{
  "n_layer": 10,
  "d_model": 224,
  "n_head": 4,
  "n_kv_head": 1,
  "head_dim": 64,
  "d_mlp": 896,
  "vocab_size": 4096,
  "activation": "xielu",
  "norm": "rmsnorm",
  "norm_place": "pre",
  "norm_eps": 1e-06,
  "positions": "rope",
  "rope_base": 129000.0,
  "rope_fraction": 1.0,
  "qk_norm": false,
  "attn_scale": 0.125,
  "bias": "none",
  "tie_embeddings": "early",
  "parallel_block": false,
  "extras": ["value embeddings"],
  "init": "uniform",
  "init_std_qkv": 0.0334,
  "init_std_o": 0.0334,
  "init_std_up": 0.0334,
  "init_std_down": 0.0334,
  "optimizer": "adamw",
  "lr": 0.00209,
  "lr_mult_up": 1.09,
  "beta1": 0.9,
  "beta2": 0.95,
  "lr_head": 0.00983,
  "grad_clip": 1.0,
  "warmup_steps": 445,
  "schedule": "cos",
  "final_lr_fraction": 0.03,
  "batch_tokens": 65536,
  "seq_len": 512,
  "doc_mask": true,
  "train_tokens": 422400000,
  "steps": 6446,
  "dataset": "wikipedia_en"
}
Each number is 128 + 32 x the weight over the matrix's rms, rounded and kept within 0 to 255. Layers, rows and columns count from 0. Numbers have three digits each.

# layer 5 MLP up, 896x224, rms 0.103, rows 662-724, columns 0-111
090135110182125147085109164141126133127138126095072120112134161128113059066104145182113108146103202146141160137132209146153139151111162054129149128095166079154145157126173168115133176092118149126132148151157108169110130156136120094145149143086163129078143152154099097144204111127208079100107189124141155121173185087125173117153111138139
141143132114142147159126146116101115168120130100131136154173141170140131078099125120145117208128119150101126138172097104086136138163144118133169079145198098140155141100136122174108137138093102126173093092086126148133136132031182162139152140207126165155096116151104145130079133157158171111157174082140089077112093158072146161151139092095
136138112183084126160112091136090110118169139142096110077127154153101173169103170190229099124104086145142146113094174133141134079149156121109070076025168121189097106092095071127146174134154172125121145127171081099111083128213100103142102154091101082098088091160121125143125130137114172142081112146133105114144098129097186141106164071136
112159153097146148071174120032128144119151135153112079097154151140168079172123214106131068144121172155109016132145148144132093146161166087129142082101156150150119157185091140123133151139116149148209163117160152156102088122131191124089154100137159133073144098165129070122094213090160150109153174114117084080130133106117135143148100131104
115093163080145099131107118125116179109195178125083125123115155144054102128170153153135166139143127115087066079164109059137141116123119104153101129123089119140117131130155066150166075100145128155127158145165069141138136129117129121171104148099141151136159136108160123153205101220146122175097128134196058147115128158106151108175138120105
068072132141096104109053131116156136181189117097136164160086179128123179126104105107135121116131130133059110089150200107154182124115156180114154126134144116108150121141106140151149183153169152162121085129134130126144114142185156104082128132146119147127146040130094150146160122106114107099170171163137187138092111058136108129134092096092
108108178184117090048095194097149108055107119174134129194142188105140132098132131117144107103152178103171090117173155151087116098140140086094099122140115087054077104109169117155175141104149049139061122119101141094137135139131184065132158181195133178170117124145187118098166162152171142111210183124109031111126121143165139109138177124171
091092148130150068089187167169102144112107143121150177129171121164057100134194067100162174140181087133110197107140193058151109102125171072134174089107106179147095140102105136130181132154112133168088130164129093173094084135160174112144125151135115104107084142152145105125125119132117165161138132131186126136103107100121096099052153150131
125108126138091133173122130115160159121112146101138158113138153180185152057155092088095136151123138079120142113112089111106131110097092146084139133106101157123155113094165123129115129118193067119126089124147097102114150100099056137165133115180100144165079036180115094116158084152114103136113114161156094131137145154131147087190158096066
156128172112094099161175108060128129147100112116103127078108146079060094112073078075118113177120148130081142117124066169118133156171084155120088125056103142124185129161094130081116160081150149083156155165114174144146141097109101095138157180117069121078158129101132088117164097122181127136097144122098074153122119112097142116158125140093
084053143171105144099102145100098110124136195107132162125113161132043127098105140090132053156169121128177124032120111128141097112183166183154116115094138112180113151134101121083140102112100177183075119130153153104116132177166121039124125181104141141078131080076070147088134133084126099165119181092114134168179163173140118145090151115138
090125178130120135081128101130104092081161124128093170121084126124120132148146150123205121139164134171089130120109127093149115105108091144137137116135255160139111124127099152127139171107160142160134133088168135077053104189154127106092166124190129144076122125129102125125113084135173162144183115120138074177130139148111108163128086108103
131118166143116143145086131153073079141050137155136127094076142117199136150120098151103167123118113133159093102162108128182164131134145168151127106075118127099115130107101121139087146158117039123140179187118077106113096122136143106108139160116116127190091119154118167168148078142147102125161099094103161136119130181110123143106089077132
168093152125117109149075125077108071103105132080153188075098102168102098125117103123152145112110139123081152075144130116151162176154125182111101113190119146185138116136185151168145133150063104120197159157156159150113142141145111148122134182116131126132112060141101114119068106167132099116196076104145157095111107195094172110111107182119
095101119151138138112042095144092116073108083116082137088071143163078114094195078150157116126124093089161133143168103124147096156123089194118053127104110103176135095125161185122161143100111162114169154087117140192051099131110083119162127091156130126139149102130106178068076145145141190188140142084158131101108162195120121171136190114144
129122118157118133122131177107132184129149162100142153127139135120094118109132170120116097114142113132130149127090106149113145117122117161140177149109109059169076097106139138163174111091163123121116147121132186115145100110115143091093120117135126139135101117173107122131163112138107177119125109177161090148125097108117186127074070118157
116135164117094105083099099120182179128137131117121176177186114114138112163147129147153106157115122161151173134162154104128140117113177147092114117129152110120099119145085164112145104159061148132104155118127123094159197074125134126129126178110079163114086170136091103146140146126154131148121180177127083186112130151147151104104141100132
148096120135132092133129118123067106159140135177131161080156130143101222097114114152159140136197176107112134179156184161166120164075191179143089141135087151135112146142094162113152151138084094180168200189087167175128128127116138110123000142111148138111105163090085110132129107170134134051167161130152100113128120132164187142067130082084
053112128155145142130120161199103155138125161183103144098177148118137130164153142129073163132147174115165147147137127085080088131152108089126172098117162108145121118106121145122141058113103190116203177082154081093104133128158117130104107159109174152180092146162150112057109111130125093227132148141086135175127128143055136150096128105138
122029141138149161160150101124137105151172147124091145111186118130079120150117142179088145131126063107109132144181182115166177135128096106152072102176184165108148110120136194094112085149178127129116155128106127107136075159130118147097148071103183161110190155147144127131145124184100139101108116135132157115118091067123132127118156098148
111151189170132056070134112107110144121098125161150160135136145121137184152092084147120125129115129148139122126121129114150123199121113140170108097141121143160071136179066173127165126096140123061071139170153151083126163096128185148170148194104166120086206109099115158150140088133190118149145137164081191112166168154050092130114136132126
160068093051100083137101175134106113142088102109093126195128155131124172158154088057130150131123127134136101126193118124052179100105136090127171132064081120121121112086094174105189141122116123135109149085080104142148165136164074149128081181103131081159103120125105136130146113143101137136129090135107130163154103069076125123099166138135
123131128136154137094141175133146082144116079075151104085094146116171155120120165128080067157104190167160077141123133135137104142083138142129086155119142089161107117085066171128147163103094147146144132099120126126124090106153159142150100152096120136128092174107068067067117157135155170082102115142122079103146145130100204139081141064135
129132100072090154159121181152110093137108127100146095122120132143079040091100090145148115100172114139170102088143117105130178120063154129084100120125151118136113111144147118105116128152173118109122114144102177133091097097181136166113120166116110125129097142120097163147143098143087136117109122200110128145105112035147124110079134104144
136100081110148142045115145132083098163110177139106169075119159145138063127149110121173138121109101103135130101214069117130143115211138166113084124117167144115104140098195109186182119136084107104158124108109133203105182157103127139138158093150089155098129111157145109121087078140178137128110143118115150209103139118116121143167156124161
172086172173175111137107154103028118095085150102102119084141137137106124107120111115102183094167120114108086181130124143127174146158104126177172110103144140157140118119089093131137148175178136125095161145129178086159135165174089119093152146137136096126165166144115123174159150179104128184114217187109161129132152141126156066087109127168
149182144103157140123139176099140125125075133126086147105126145142126136130101138095091158097146184159127135110158105099128132146100090112156106156138099097129086133133115135094102101128124155146153134092132138122087169119156131051112157116186140107147093042200130118137115154123161137139093140138096119152170141138132132130151091119121
089108139141140147168148124112123047155123173144081169127149119143143137131071131091168159117132133091150142138138141135127085101130169077093075150144070139136093073137143095133155137154102126191217134132125078171135121169162140180181088187106103122115210095161046140176136125148124123127183220106099074072116054103168091114121070020086
158096145118121161071097162062122075105154118098180114091151163134154136115112127073094175119137160106113157103133091125191096126098121149147122080126089141104173067128102161124137171133190124104176121122145109111125095129106119122147161161118120085105143154118105163112105126110163069127079200152145100084142125167112082174152125132155
063145163181164123091172093130084096144147120047121088096108174129129090137061074126137127115166174104153136130138124146145172149122123105120131145081096135147155069108113115123139123136132163148137159115123146154143093124140093092153089152091141125187170129140139143115103119117122104121132149103139127126155143148111162122174119195149
132077166150097119148139145088106098152132111105081150136128172164099118079157126070143068171142107072139110083160077101163128105200122128132087074119118194175095080110115163109155140180070133095093210150163148176117103174173116087110135175163152167125181108179101130135154079133180157156149171108113144163143106078098128117117146074093
096108156213094162154174141084082079144071134098106150063129108153094105155095107160115156155123126137138159107145072109100130168108130071155095140103088156135144115168128110083146098132176152167152121135161205127154115137091175106124089148175127093124090135105066120148076122168196172151136145170125175170134076100129128137179143165140
118127191151121130108105163118115107141157185159117183099101143133204125101132110119132100151090048133136151105148108077132082104117105119124120182065130140133106140127165135159129070139155110184127142143092133145094163124138104146122122094134080071066095091110118116145149133130115129180187119163110098196162150111084183099177108073174
106162140127143131108175178093119108183187163141129086099176174153171081133157106077114116154135047101115166113128188166094086124111112176116124174180187097164129126125141109133174140135155155137140171133208173111071125144097140110125148109149205089118122109186121163128114070156143170129158169143076136097180149141112095098116125154167
114100176110116115135116115140136167160116174114134151141105134099132108138178133128139152139151171158075124094149148143175089130121190095116128110090142079088095150164144056112193102130187126092148137148154089138139129146193108112128094118131098114103089181112064060119186124114146153126131143173161140131120152061098108152160113122110
068138220165126156116111131046116091076118083108145168072072084159101116116126103105140067121125145148138059161152115126113114114085161126143081106112104117155067139150097174150122136170155121169103190148063155116133132127148154122200083144149111163145166130137176125187100042115082177080118120126190204108084107142095153082105122089099
155098125104115105123089130109155091064146082129147141142123092108100148100089125069112124134076135190167171108150139110150149065132145175121129170098143122168074102120056169143188144135101107132128079160104119127134087129154190128176127146115152107137136113151103059180127104167154121127170129190158129148146172119073165113119182139171
133117135146092079111148103157165117103110096112092120136127153154116102075109186124110112092139093071146097092136104099117157158202151151143130129077135100084153120180175063132137111148130128183100096100157133142163135122101194117141185142142157116188085118107167133127189155078143147141143133163077142155147119189105208115096111142173
085132141161072168172109111168141122054143127137143104092177156110194142073137186114125078135153113118088046121124129100089121129163156077076133142105119084145100154057075106159124142169118117148119111156124114144132111137120110128136195131154084165074153104095151134160131034148154122121125089162120117186151118092124119129158130178137
129083133098115117119109090080124166148152131144071152112122133167140098113157100155097133112092133154137128114126138167115191099138125172091124134105134137156097117041149068139137093099109087111073133081134180084109123151148098115121125134121122137108173137119098136113111147157125146123147100130084115085121127115103248134171117127138
083116124146144097137122123165113090128105188135087141153143103092101172119078137131134131127105114109187147122168081104155163115127106133104105116122120147156091120160142132163154164086101091159084162167131118121069123174126145074115098096134062128093106102124074162158101080077150086110127120171153118093127113139124145135134138103127
127166133136156126099170150096133156160118099177129068174148093161135119130116108088132140161158139114124109100242119095174117193144177096132200099060161089186139147096119150116220072147126160110196124170130130121123175123172185092159098155159095126104156145149125074130103134098185088122124182136140085150151084174161097184148159131142
118121126109119122083073099077155035117157128118123135138076121110087139127119163050129131116064204055142143148193114102118128123093123174202130164148099127179072185186120095136151096130110126156092152139110184134127128189122114073122113106115202177084166202140094092110132081062091108164157103114151174127123100148103146097122137117174
090097140115101151158078137147156135155095099059138113114064135101088173140150075155073172131168178151194136138139142090118160086109178091106098080217158142076125108151161153085116098223134134109170150161123139109101134194137101150171163185164095083145147153098075152108126093108139177132121173160141175153116086105102132078140175163132
135090108116112110113157171167178127170136190150134136071071154142137129130109098098109106143143096139136118127169138133149115153122142135098135150156125044085062122145147136088156108172101123118082197056209159136056100148127144092166173162161083155112139066127129094108081122129124137200134130152085175170111188119187176173120118196141
124096127163152176174144140125102083161142197137101194173160166127086122146116195110147153103082125063121099150175128156086140128067153066095110080107179150059130089124159161097116182169102132159131115134118096082086134164105132099114139160122098191143134104181112143149169148126174111144066148171143141097090109125210122138135032110155
141103121102142080170131142104084174168097140101110158132104121127122150115182159077135123158143126115202155104119165133118170154180109110184119165098132111161132147127121169137148109169132114054125157127139192151132121150143150128119069177119120144159102097163135075149137127101128093121184132112162084139171134088124112166113109112141
164092106171064145109196128180149093150102118111171118098058149153179089129158142092096110126128147095092096098108128113093122157125139161108072166139133154076113103176107132081166109090144146198141145196158108104126063177126093068122075128160200180138121108131156116096113079164122146095107189148154120150097128138082144148110100117113
143113161139114082160151107082118168150117109137114123125140152148185079117120157120146130087136165161148119059119080086125138184178129167137095127122161139129079144102054095123142150131140150101155142141093146139106107158162152096088142133108169113118087070156152095143134119166169069128154114107097119125112150171157091150138121176136
139130097131154146095107144164107120112138155070135128169121165198135219085137121096110150073081090119104126087158105079083074079176150126076122126097124182049143126117075076110157098148117152121118145179118161122113135184079150143108090110160180108159117052140113110104112156137143190101132105141091109127149106078145148121132152130138
055131100082137151142098185128170133157113123135071120071071146132094095117170104161151121116122116151135143167154154149155140169109179116144052087182143120060120098149149185133051107083113113142143139180125140158113141175163139150213061123168145103115137076110145097191162075132125137139139122155182156100086174101081118144156130181108
102174127133034133148160147087144114153076100121109141183113140125125131070108095141173076146150091082133126156118122144139127065103156134090076125130129110132103167168155133113136123126076125156117172124124111145119128106113227104100162135194104132135158140111113149128088167163116152098158171155094121099119154120104122141100083116120
157115210109094100129138152113178141151134145162101115109108183073130191159114176078151147122171096085118120128177089163088134082124109178111158115078093106115170180104129152068137102144131166111096186108111126128146146125097143150165147123089169132068137102201144155131098105078110167139111114157090209129151073137078115100148153142085
135103120136181139144123154146146127160149157134097166155152169124144214102131153111182159158156183124177169140097137105169159117183184217155147119112126066099114118111101093106154133138161104103115147139105060177094109083132138119103141153120134168145103086077089163083111123119079127166091124127137148141153173130108128162139099132105
099095146190125140086089156117115082131132109098152102077108159178187145119090146095158113162120160099111120135180089126114121123143159109155141036141122166109111142076135198135124134155123130089057158159128042146144182145115112099159070162175156146052154084134105084139183144192139182106146154140124090140161124152098123075098122140117
068161184061149210135143100137171129135083124166093115183155124173114132140093121127118119117164216135104112154129077172089155141161105161152155130189168157131116128166141141129135137136116095164121179141163135110122113121161097145222149139161181052128155108170102139113109165171094153118173094155110147090088171120141135155119103097139
139143144142121171096158105104173120086167113081126192148085141147145101156149102143125107165110148133133105138175078084168171127121159175137140110145120098132118151129172108114101130124150092039147150135083136102093141120121166130108057154147080143091114126100168094153168046114124142122210160166100102135147145185090120168132139138137
169175155101124095118162126161097145200121085115089113143155157117118100089110074144141099146139041165166035162096138104127176136143093165126118115084149122139134101099092140155144140115173163127120149090154086156108080113208149106145089137161102104145113134105085131131185152067133141107145178113153147103140108176109177081113104127125
098169101114100144125161100116119127135175131139103123126109127128072148151095078163121109124154119103102109084173116133150130140131108152086155148097194161153056100114122138134166095107166139118113139180160128118118118157123091137181182100170116104098121126110103081137174118077167093158101201081143079178113080161126120103137149115030
102092129108147136183135152154139094182129198133017082052137152128090095128187134140118153141145149144060181103184125130105173175127161165130127165112221151099134131086097123096198118112090114148116101110118117097120108165111160141128138138145111138145144108147179104169144130110137116157106173119103104082129115153109160140171149159133
182109142089130112118111096140143154165186100110130110150144135186144172146128106098113150135118144089143098070080153137115132121101145108131199150127155116143146157126153093122102141163145137116160110183173089123107130142163193135132134153121104146078161102107114110164104090130161123162145111135155131162105098170128104199150149144123
096149160102128139080110099125142115137136148110076124101168149139112131132163076089164111154091176083093125083134139185111096094158164134216175112146134133186107111167085105141111073108082113161081120122171080185188101185145146098070154139143176194152174054164081151103102107114118128164086148084085194085097116100175202123138104109093
122157145164115097162132114177174162144144144095134153140127165138132147141137125136129088161123154111112117128163099197142149099139155134127108118135151096185049116113143124125219096148110167073102182125155131112140156101109152071144139117155156128068149131135137110097137145124134093120107127155050117105177061110103125076169144156134
# layer 5 MLP down (transposed), 896x224, rms 0.0924, rows 662-723, columns 0-111
133120086175113101125106092116124181116140158121170123050157134122124136084111098100147104095171185153157190152079146121110069139124118124086191105086108050115114151124127100183110095122172175128142152148187073152130080096089178098124105161112117157150085090152151062146131124095192061126138109126103162084127185140108066115176114103133
161097113118095112149106093120073123108152117134125139054170076147185108118165181176165109099089172106125148133034079135135144120090133097132077155121075119068138195108149121153125116145052167116188174105236122127125155114137162139095147178045082167169148092088123175164109115146096100159075145167106123171123090155149121152089133080130
162122125078117159169108066052110123159151145126107111085176156195123149109154171217088137077167129085096140164114070090097044115163135085111177193120134126126129134050087063081165129117165114122146074124103144136049113205188168088177090159079154095149124119123113094145149174078085102159136068176182109124150115148072083131094164125165
095192133136145107127077136150113144101117102089145101113143107125148129159085111140125121034108162163102112131103096126129101106145126132088162143100118192144101150207125157098048102141097116113169121141187096137147155133157157109119142062147140031118142074117080135129141082142117142157108147141091145106079141146077157153109164108129
080129146165111178094134156076100183131079124126100163145150079116066137129130199125124151132134125116212175123161148158122096078131101202104083079176142090135059121146146104131155091092116123187169117111148165091131107157194145152111119102070137148124149108080090106167093157116103180100121097165103148116132138119093132191109099147139
099096101138128108107127094118163105169144063135140165133155191159127181107148129097134128114154062113126163101152116179125140141125141153131119161141101159098139114151109127071085142124184121107149110142160171107115124152144087124093128129088080171078135108216134132175090110163103158097107135155170156134089063105166128174078143140101
113158150112140149147135122131063097166170133169097132138115130115176128086062101091148100172156133118125093131194025146188079132161157174127135053133197157100095184126114084107125164149177154128121156126108203131150138097117118183175151079133165168173096192107136158170200104086184086084124122075083113071141129118128169103126118145065
108150077116132113145093169116137072088150156190141089084136101144104139099136190051098145122107126210063140137139174139056143142164134070149168132094131112119142161094098136108088180191139141160126111189055074099034066142130132074157161144101112092156127118157100150136106112154176153135155120155139150127134102138118106107120130098129
089065121117107145179096093160171166085126099106158121132133130117120169151114129109120108076105177094127125078100126128086144153123104100186117138155189139173122071145154139124103169162148107157100107097140115131090144116157128188107141130110051140130135155138088122126137110095137160156125129122080124163155198125120132160124195119118
149150162107166150189133105138160106128099134175113201123116142131095137134103123068111180117162067108066089151116129168087141107137170177160187162129097050163151134182127083121120134084190171161096182103134133069112171090119077114210179129075125105116192194091158089096143167161128141107132133060115091115080048132116101114092076099090
160043115112152091144082200134105121077085148126042114085139154123110119121193122062113106142068057115101120085141151073082134095140149147102157141076137128170060138115111142150121144110130090131104122190149118048077115158131107099101110151116153121072203107146099169170177130118137104154114190159093071105131181057074128078110144093095
133101090145084155093154132158145184097113111119153109133150105126136125106159128146094130085144120109152175193193090186131083146103192141125131146088066095141127155153172111131143113126121148110131083162170134122137118180133114119105111102091140062144110107112103134105131111149086116140102159185103138137157167121168095127136153137164
115135103128099117116140114083110087061132131109097127104158178099103141086107135123134108072133129167140086134112095153103157171123124087127097135128113119115102148114167164114142111097145107153127087141137155105095134112112087155126165137175110145117110104139163172118164136170122153202099137136171132152116117157164142125120184150178
163155124130122092160103079150127125131063098098167169050138121103136158125151139148082175118167062091114134098136122103171092141085157117102122138089114151198065108089106112105106141110131106089137085172174156118190149165133139138088127147126135075065148130184131121130160148096105146158150068105187158151061103120100181099143159112127
183167108096152123098081143107099153138118195162079136168144135109106102150131122122058167167186067086130124094140199186182119171134137167078187095090089085161049153097132148161128098148090166122109085174164153096137158108084129135169120050099154154112129135119128144148129116170145109096169101138113148132092135131114123145093181060129
148181150139157114100123146064105170141150149149102142113175157125115112162158179135120144127140114134117128089140170156090076119131168111158125134128121149153132142141161109143141111171091189089112145119162100175155134125142108124128172130092157106155104160164184163127096138146142124129130134213114122119144140136102088150089158136146
140136183120162117129136140131113119126104098119208153129144130131122108133122083166123148106106153127127115112096121174092128089151115129148086112136152133091154097132159124112171127116141129154131135121118146107115101086131123162105127150219123127106112123115125151102138107129114112073130094183125107155137087108138092112151103197150
113102118124141193109133060146132088093096112157100082069105104214166149112120078168065158102111140153132128146106100149077109149105161142110118169141120132088081154142148121206130113117105086127121117140160195163143094133079157128136147185119142113104123134120157072138164130096102117174218075104164120091134115135175210168184097116086
085113139152107076093129097071120074099111126134156119117104118158154088125140079139095090115074118155130124069168108098136165097135114092128132058090108142122160106155115102143101119148136084114137077131153146129147115125162125142127148139131103087124093086157064136155166153099121134061100104137133160110168112107133128148129110146155
163177136119131114092140143093116133116105169101166195137140128111067102149104177134163118126117142083130120178139113090136107104060131131137171116132117122160201184074151139199126115054169143084131128129097127174153159154110139157082111113064149116136124142125168136105181056152130095159119162150140143118088170100106155141127090154154
102149144150145098111185139098161183125127174100105143100141110129062094108165109094157077130153177114094081066081151082115071085122085103129153106101118078121145085099117125141125138046197217149140132117099113084102111115108099134101172162177140141126120110186139123116122075095089156149085114128125078132117125163066129127099117124142
080146128093097087135077134140156123118126147103175160170061114119176120168124123090103124164142102065055114120188115124088093084102072079028146129121127123147145124102133151155112154054173117099111112148125124061112096132123151172141094082081189094144100140111086128091165091159124147164093112153233141161156167102120147163122122150146
105097114130142130116090142158090090130171124113179150112118130156149165075186142137171107155083152105112098106199093108112120128167196142130097091058149137121155113157122103173166215130161133159108180116106134089064172112097169204101145169124125103149113107152132137161090130133075125068124150158228135146145086195137120133152149099094
116126104124115177115064132176102128140125086108115080139105107125102092078139147188135119123179103157156123056145145083100120174148160127179162091115147148054104085145133123126076155132166089136100086112111154076128144095126043205082115122109121113129124195136131097110156140133091162098068123154124121066181121160133096125120113105075
107137123110189195109126069124127146120166156173161088117113125107141146100082181150058152092149123094109118170146156108168126173152152145098156132112083106185067186164113153139138131090089160119160189167140095130174133128094111076146137094114166173176164105089137166161184125086088084107075116120147095077142164117148141154089106093139
168132139138096166104107111164087137138159125109118134081070131113119169096131063126113127111128126099103124186183139094117126110184075165097172154093173151091135081135150165128104124126159117154059207082093071149140113110170109138155134112154093138104153142099089130147067065134097104113094146151108176130099143151140092114131176124136
158113148109119151167118148170144133121115147110164110201142175064164126177102125116120116080168085124153096152087150167117171141102102107135121099148093137080104132171131150093149119139083168128155112117080150141113161171154109163136205169119165075125065116133146165109144119173124185157098099166088124117109153131124096110138163107069
111094069099157143131170148147115148158080205102116112138121111175128194147095141152113162168185147097081096132061100119121095093125106116151189079141088097182102146189090107142191099143125135154100148102172155152188123153149147119163103130137189161154117083113125135133134200084124121126134102101135103127040148086123160170150093139148
159227107081115128131151108157110139145091117140083114094169173179169152107150123120087123115123089159091152146129162167120157145141137141195144127060113120117120129138100122129094109121089111121215121106118147108105186073116140121087106091159124122074104105136170109115085127116066117101132183159105128094106185128090124181116104163160
068135158132134101162058148114154085109136126091107149126165121162130096091133138124122173165159169138111161130169126167110089052089168107097117137132101151148142177138156110120070176125166133123129050155177113107144131125130142138144108110168150119095149117091121141127121169136093137125137094106102150160086046140079181043165126111110
134078156130132086098141162085118171137138119111095170122129168179104159114164138046138083155141128097126156108168115087160101085207146155103081117091153115187114087086139137130152122144090103100125183151154177161106123171128130043093120179159146179098149084170131123164199070138180125160129175131092127117162104081109167125166125071093
110098124163068101128105083179119096143161121128115114107133138129117133139119137153193153151126142086134118055119098160119093202136198156121116106099107126110170119141116117143130099157135147119147141132114116122162143100102079096135136111134140076110149122158119097105127105140102143128125110215145107109171080128132084160156086098074
117088140118147113166093103111118212176116083078163133139049097094133136101089130132146116122133165144173152084118099099118067114091052159155089161120165158109159121095191152182129092122178112174103146138125065123107067117150137140137177152139125108138146138109111127172130147105131130113136132142154135177096125124250190131124124142089
080120116097183092162137167156151165098116111125162034150077152101116132132147134116127134079127084112145141118148122131132094138105093100105172152159143162147164105103135117131118123165110107119145130138098110148150186102098152117155125189157119132119156117154130235130070114131148166076182099130142144110108184099143125132118109109148
099193135060099119123135109085104157118147143093140166110129116153128134110133156155158154128135158199138172101116180151108118035183069152124160113145132122089112148083117157117136086146115163189144116069097183080114120096112092097180126076152125109129105097164091176124105141128118117148152126168068159089165074134146171168182146142111
168128149098094098129144112122081130107114157165131115113098010125073155172108135127112157133136065120142089162144115152132093075160133114103082110151093108103091114134101121143090139139113097101120046134057117158120177147116160101136050146081097187125209119101164116095062144134165136118155115100205114084102089147152094060138110120164
119073089111093141110130140113147134143098130164211118132153082173178129096134145138174137100106138141150176107120139042138125131136099094158138134166159156117072103128161163135141159084094105166154106131152120107124145069125128185172118162121106114104152141155141124121149213157106137130119142129078152129170169122142091122149145137140
144176150115093111104137109124160121148086161162134091052114124140109144142080129113121128167070141159141136139084112111111191137160121130121135174129135132120127167141148131135158148109095135104086169135175116173122114134135097168126130141157164137147156118137156166182119084124128099112146151146116171160106115142169123112096117140092
158137118109106143122078140067089164139118176089139127054093152086119072145198173158162124166123156093149175017118115152159067173129118087079118142142139113087130111156117120073144097096126108132172147083121103087077161135115104156127234136156080127165172125117093125142173119091079102176159153138151048106124082126160067089136101103121
126131113131099135123063114112152173140094080103144133127079136152108112170172109114162122122164103148169197110086109121073145093130120144118136115094142108151140134103123156129128078100184136117138110125068115120121109104079145160084090064109158100186172110129103152147091089114176118124130159106072143098170163043181104155131123139127
177138095141184137139137096161144132154051120111140120142109123133061133091083153126145124140132149115139116120139085204188155135152130107168134112112112119145116148153142087095112082086119084119118158095157134131175103155090081157112112135106081093097108151084146152126097179115127137044111107112141161143114088121171126110183136155118
147120127134159174158136147157094160136144143172115112140224156192075158138128129091107163102118088141126126164218128144117130194160104182102128089147130118178118119159123071145058114104107116134131127076136118107124131103117109123119057128091126096146081114096127103058094052131111111164223130069141128119089089129112177097101097147165
141153082121150161050067117124152129087152215100102074100124167153159148111108145153093176116145131070147037122113141132122131091181125080094176131068166165068158139115153188129147053223126073149167161066108118106137125112151129101128153137159088137127182115171135142159061167102120161079126119154072190112076114134039173149114072125116
137152086115076175088096137192115123069076095085125170120071164134113106115153100105154097156115091114141093140098120142061151126133174129114127091133080082117121113141139106152109130121201155125096173190211151163127151120127089131124120099054157153178096117148115070101175157126088118170134121177105113180195152133085144118075129143105
146139173159158117078075107114129159147104085151108124085139106134148152134097127090108125139168131149158160120110156138141042147153201129132120164109121121082124123145156122124144149153099092153144168143161121168144120137150152130112133198095082154149154104118118132097157138115110102119123181169104076148167137129167084160121127108115
104147075128135149119040091148093124075117141111139121151139117140147190115132113115141163096164150111131109133131060107104122171078109140114138082144130133175164110120107084143084072128140146155109149090126123138158091105164098151107146151185132142162109159130178120124099169130095127122093137108141105151166114128157066179176156131175
112129082098129138158118150163153165138133092124156081122131177145129153110164173139116148163144122160102133097110095165145139142104108093146098102084132164170129175102138134092160114176097150110153127104099084163147144155085176123143134142086092101115069099129168099125135109165072123081167086123121123153089076144125134069205118115169
132139115132176135111181135130139115134112075150157136143101100135121149145183065064160146108083070130074096154127152146135109081097103120130111172157110133123122181131133124090112084166119168102156116175083109099145160148126134070120154117126187119142156122077170103156108116127134176118160096135132085107128069096150152130110113114124
147105114144096149124113102102110122086171082097181129085156161118157064114119144137138132109129135152162137167127091156118150090153124102151180100096105122082122157101171151149046094134105154084111107140116137105125144111128095146153168116125117131124094116084163120117104104057132125101104130156122164144106136119143127128135058088135
190122148130130107106125107093109112138152103154157156088115157114145160134159157081111124144162139089153107097146159167100128141099183098161180121099088089067169154068109099089115145169155152086089063117159091113112149126091166100058051196114141147136087150141168154154152117105161148093142115167196094142149092129182100177094170116098
119135104119179064159062130143129080151113118171030126217141128091117165074169080106140145146115104111125147091148105092115101083124207191088172179075092086115094153139160158093137149142121152055078123159179107103103210089167138154165171094093074091114152132149174129126123126143123144110163077088178155149069075077102178115083080115137
139134170127085153136109114133162118135089106131102113148144094089145128127149124126121112166170047093189091121110105146145131174144144145093177127101166161172117125203139150201161153077111177155059088128137097117087205102167145098096129166112202133139154112072164145157049140155145060116130132113097162118105178127129125113110161179123
125074136111057118150088124161115127104130193089106111098098117146076108148187164117135113067100110086114119069170219162143181147126200094114056123135109169125097148144064160130118080102157165098130146087107115122066130111105134149131134087123116102082176125068102120133096120155157136125183104125175116145110093110148138092177139140113
165133105167176060121134122184133109152132167139094143104115122103107155125147098105169176122195148118139157140118150141131143129126187168140096094194115139139111156102132135146116158099174073120127103168097152128111074080040120107125130100072169141114096047090090122077086126126159109164142150132182156152097094133169129135097133121172
137103120214151186100069152057128118071070179144110156164078153106092120095077171060093157053146080093119169137115116126156139071096152163179135128096119090079100095173139097159102138066108159038115133153090121164114187185158114105130070098137124138083139114142132102138140163183187202154110160130084106078217102168102092173102108032099
078166114140030159120132091163154084084169140101115099129170120135139111071124129138089110105184139099122166192098088178126135136064151119104161088193168135092152099177148096151115162117180114113160122056145024183147155116107152110121130106194089138157123152178130116074147120140178115114130130185116142143083082162080077180143142125092
116188163113131130080106179111077113130122068130186123134141164170069079121100102122139151132183123159150120108123075141161138120139096145150087116185090124149092118196085113107149118127158172154129151122091127083071162140141120110159096144142135121222126141104097125125121152171155094106133104172112135168060205122051124154159184152136
116170129159151087158121166169143043163155179168062091087174171113114052163118129130163114131119110133124147128096124108162160122103113068159112120154143158154198139130102141086102134139105110137090109106167120145126122148164139170154076098134097087124176110127179114149117134074114129109150113126094158157099125156070155102155156179148
119084082134192202184129105156148131099104077134117126142165111164110118184108107187101165130114091141188171106128125143119131103094116104114125132057140153104104112119146144128117074112125162109092101160135111115151117158121143124089135091122149136168112152052133129140107135123093144136155074155144156159109141080116152122119154123192
172107117082097111115152106153092168161105129132149094163111104124141171137173141120090098130188113202216141107140169129145131128160200079111173154135108153103184108156124155103126106124150169062139179114155115161080102102071116124111108130096099150126191174137111129136156109145091159197102129127170116127152093097151135135157073158127
126073160096098125149096170104108115150081102149171103152076114139139101116141155089181165171093177151148081111155146095081140120109064188102172108149081123076114146117110175132135117123164170130154108161127192117104092169101180144090114108066147116115108091104125086141109126101162122139135108151088091093096124121142159150076124106143
075064142183155156190158083148078144129144112185139100144139103130007115148154133108119098085153185102151054129159105138122146154046124094113056143136173078197146206099103144111034115174126115128090082131194106099078134120121096126168153067080204111120117145147136086181156093118117119112149130159126120099181187047109079166138170145109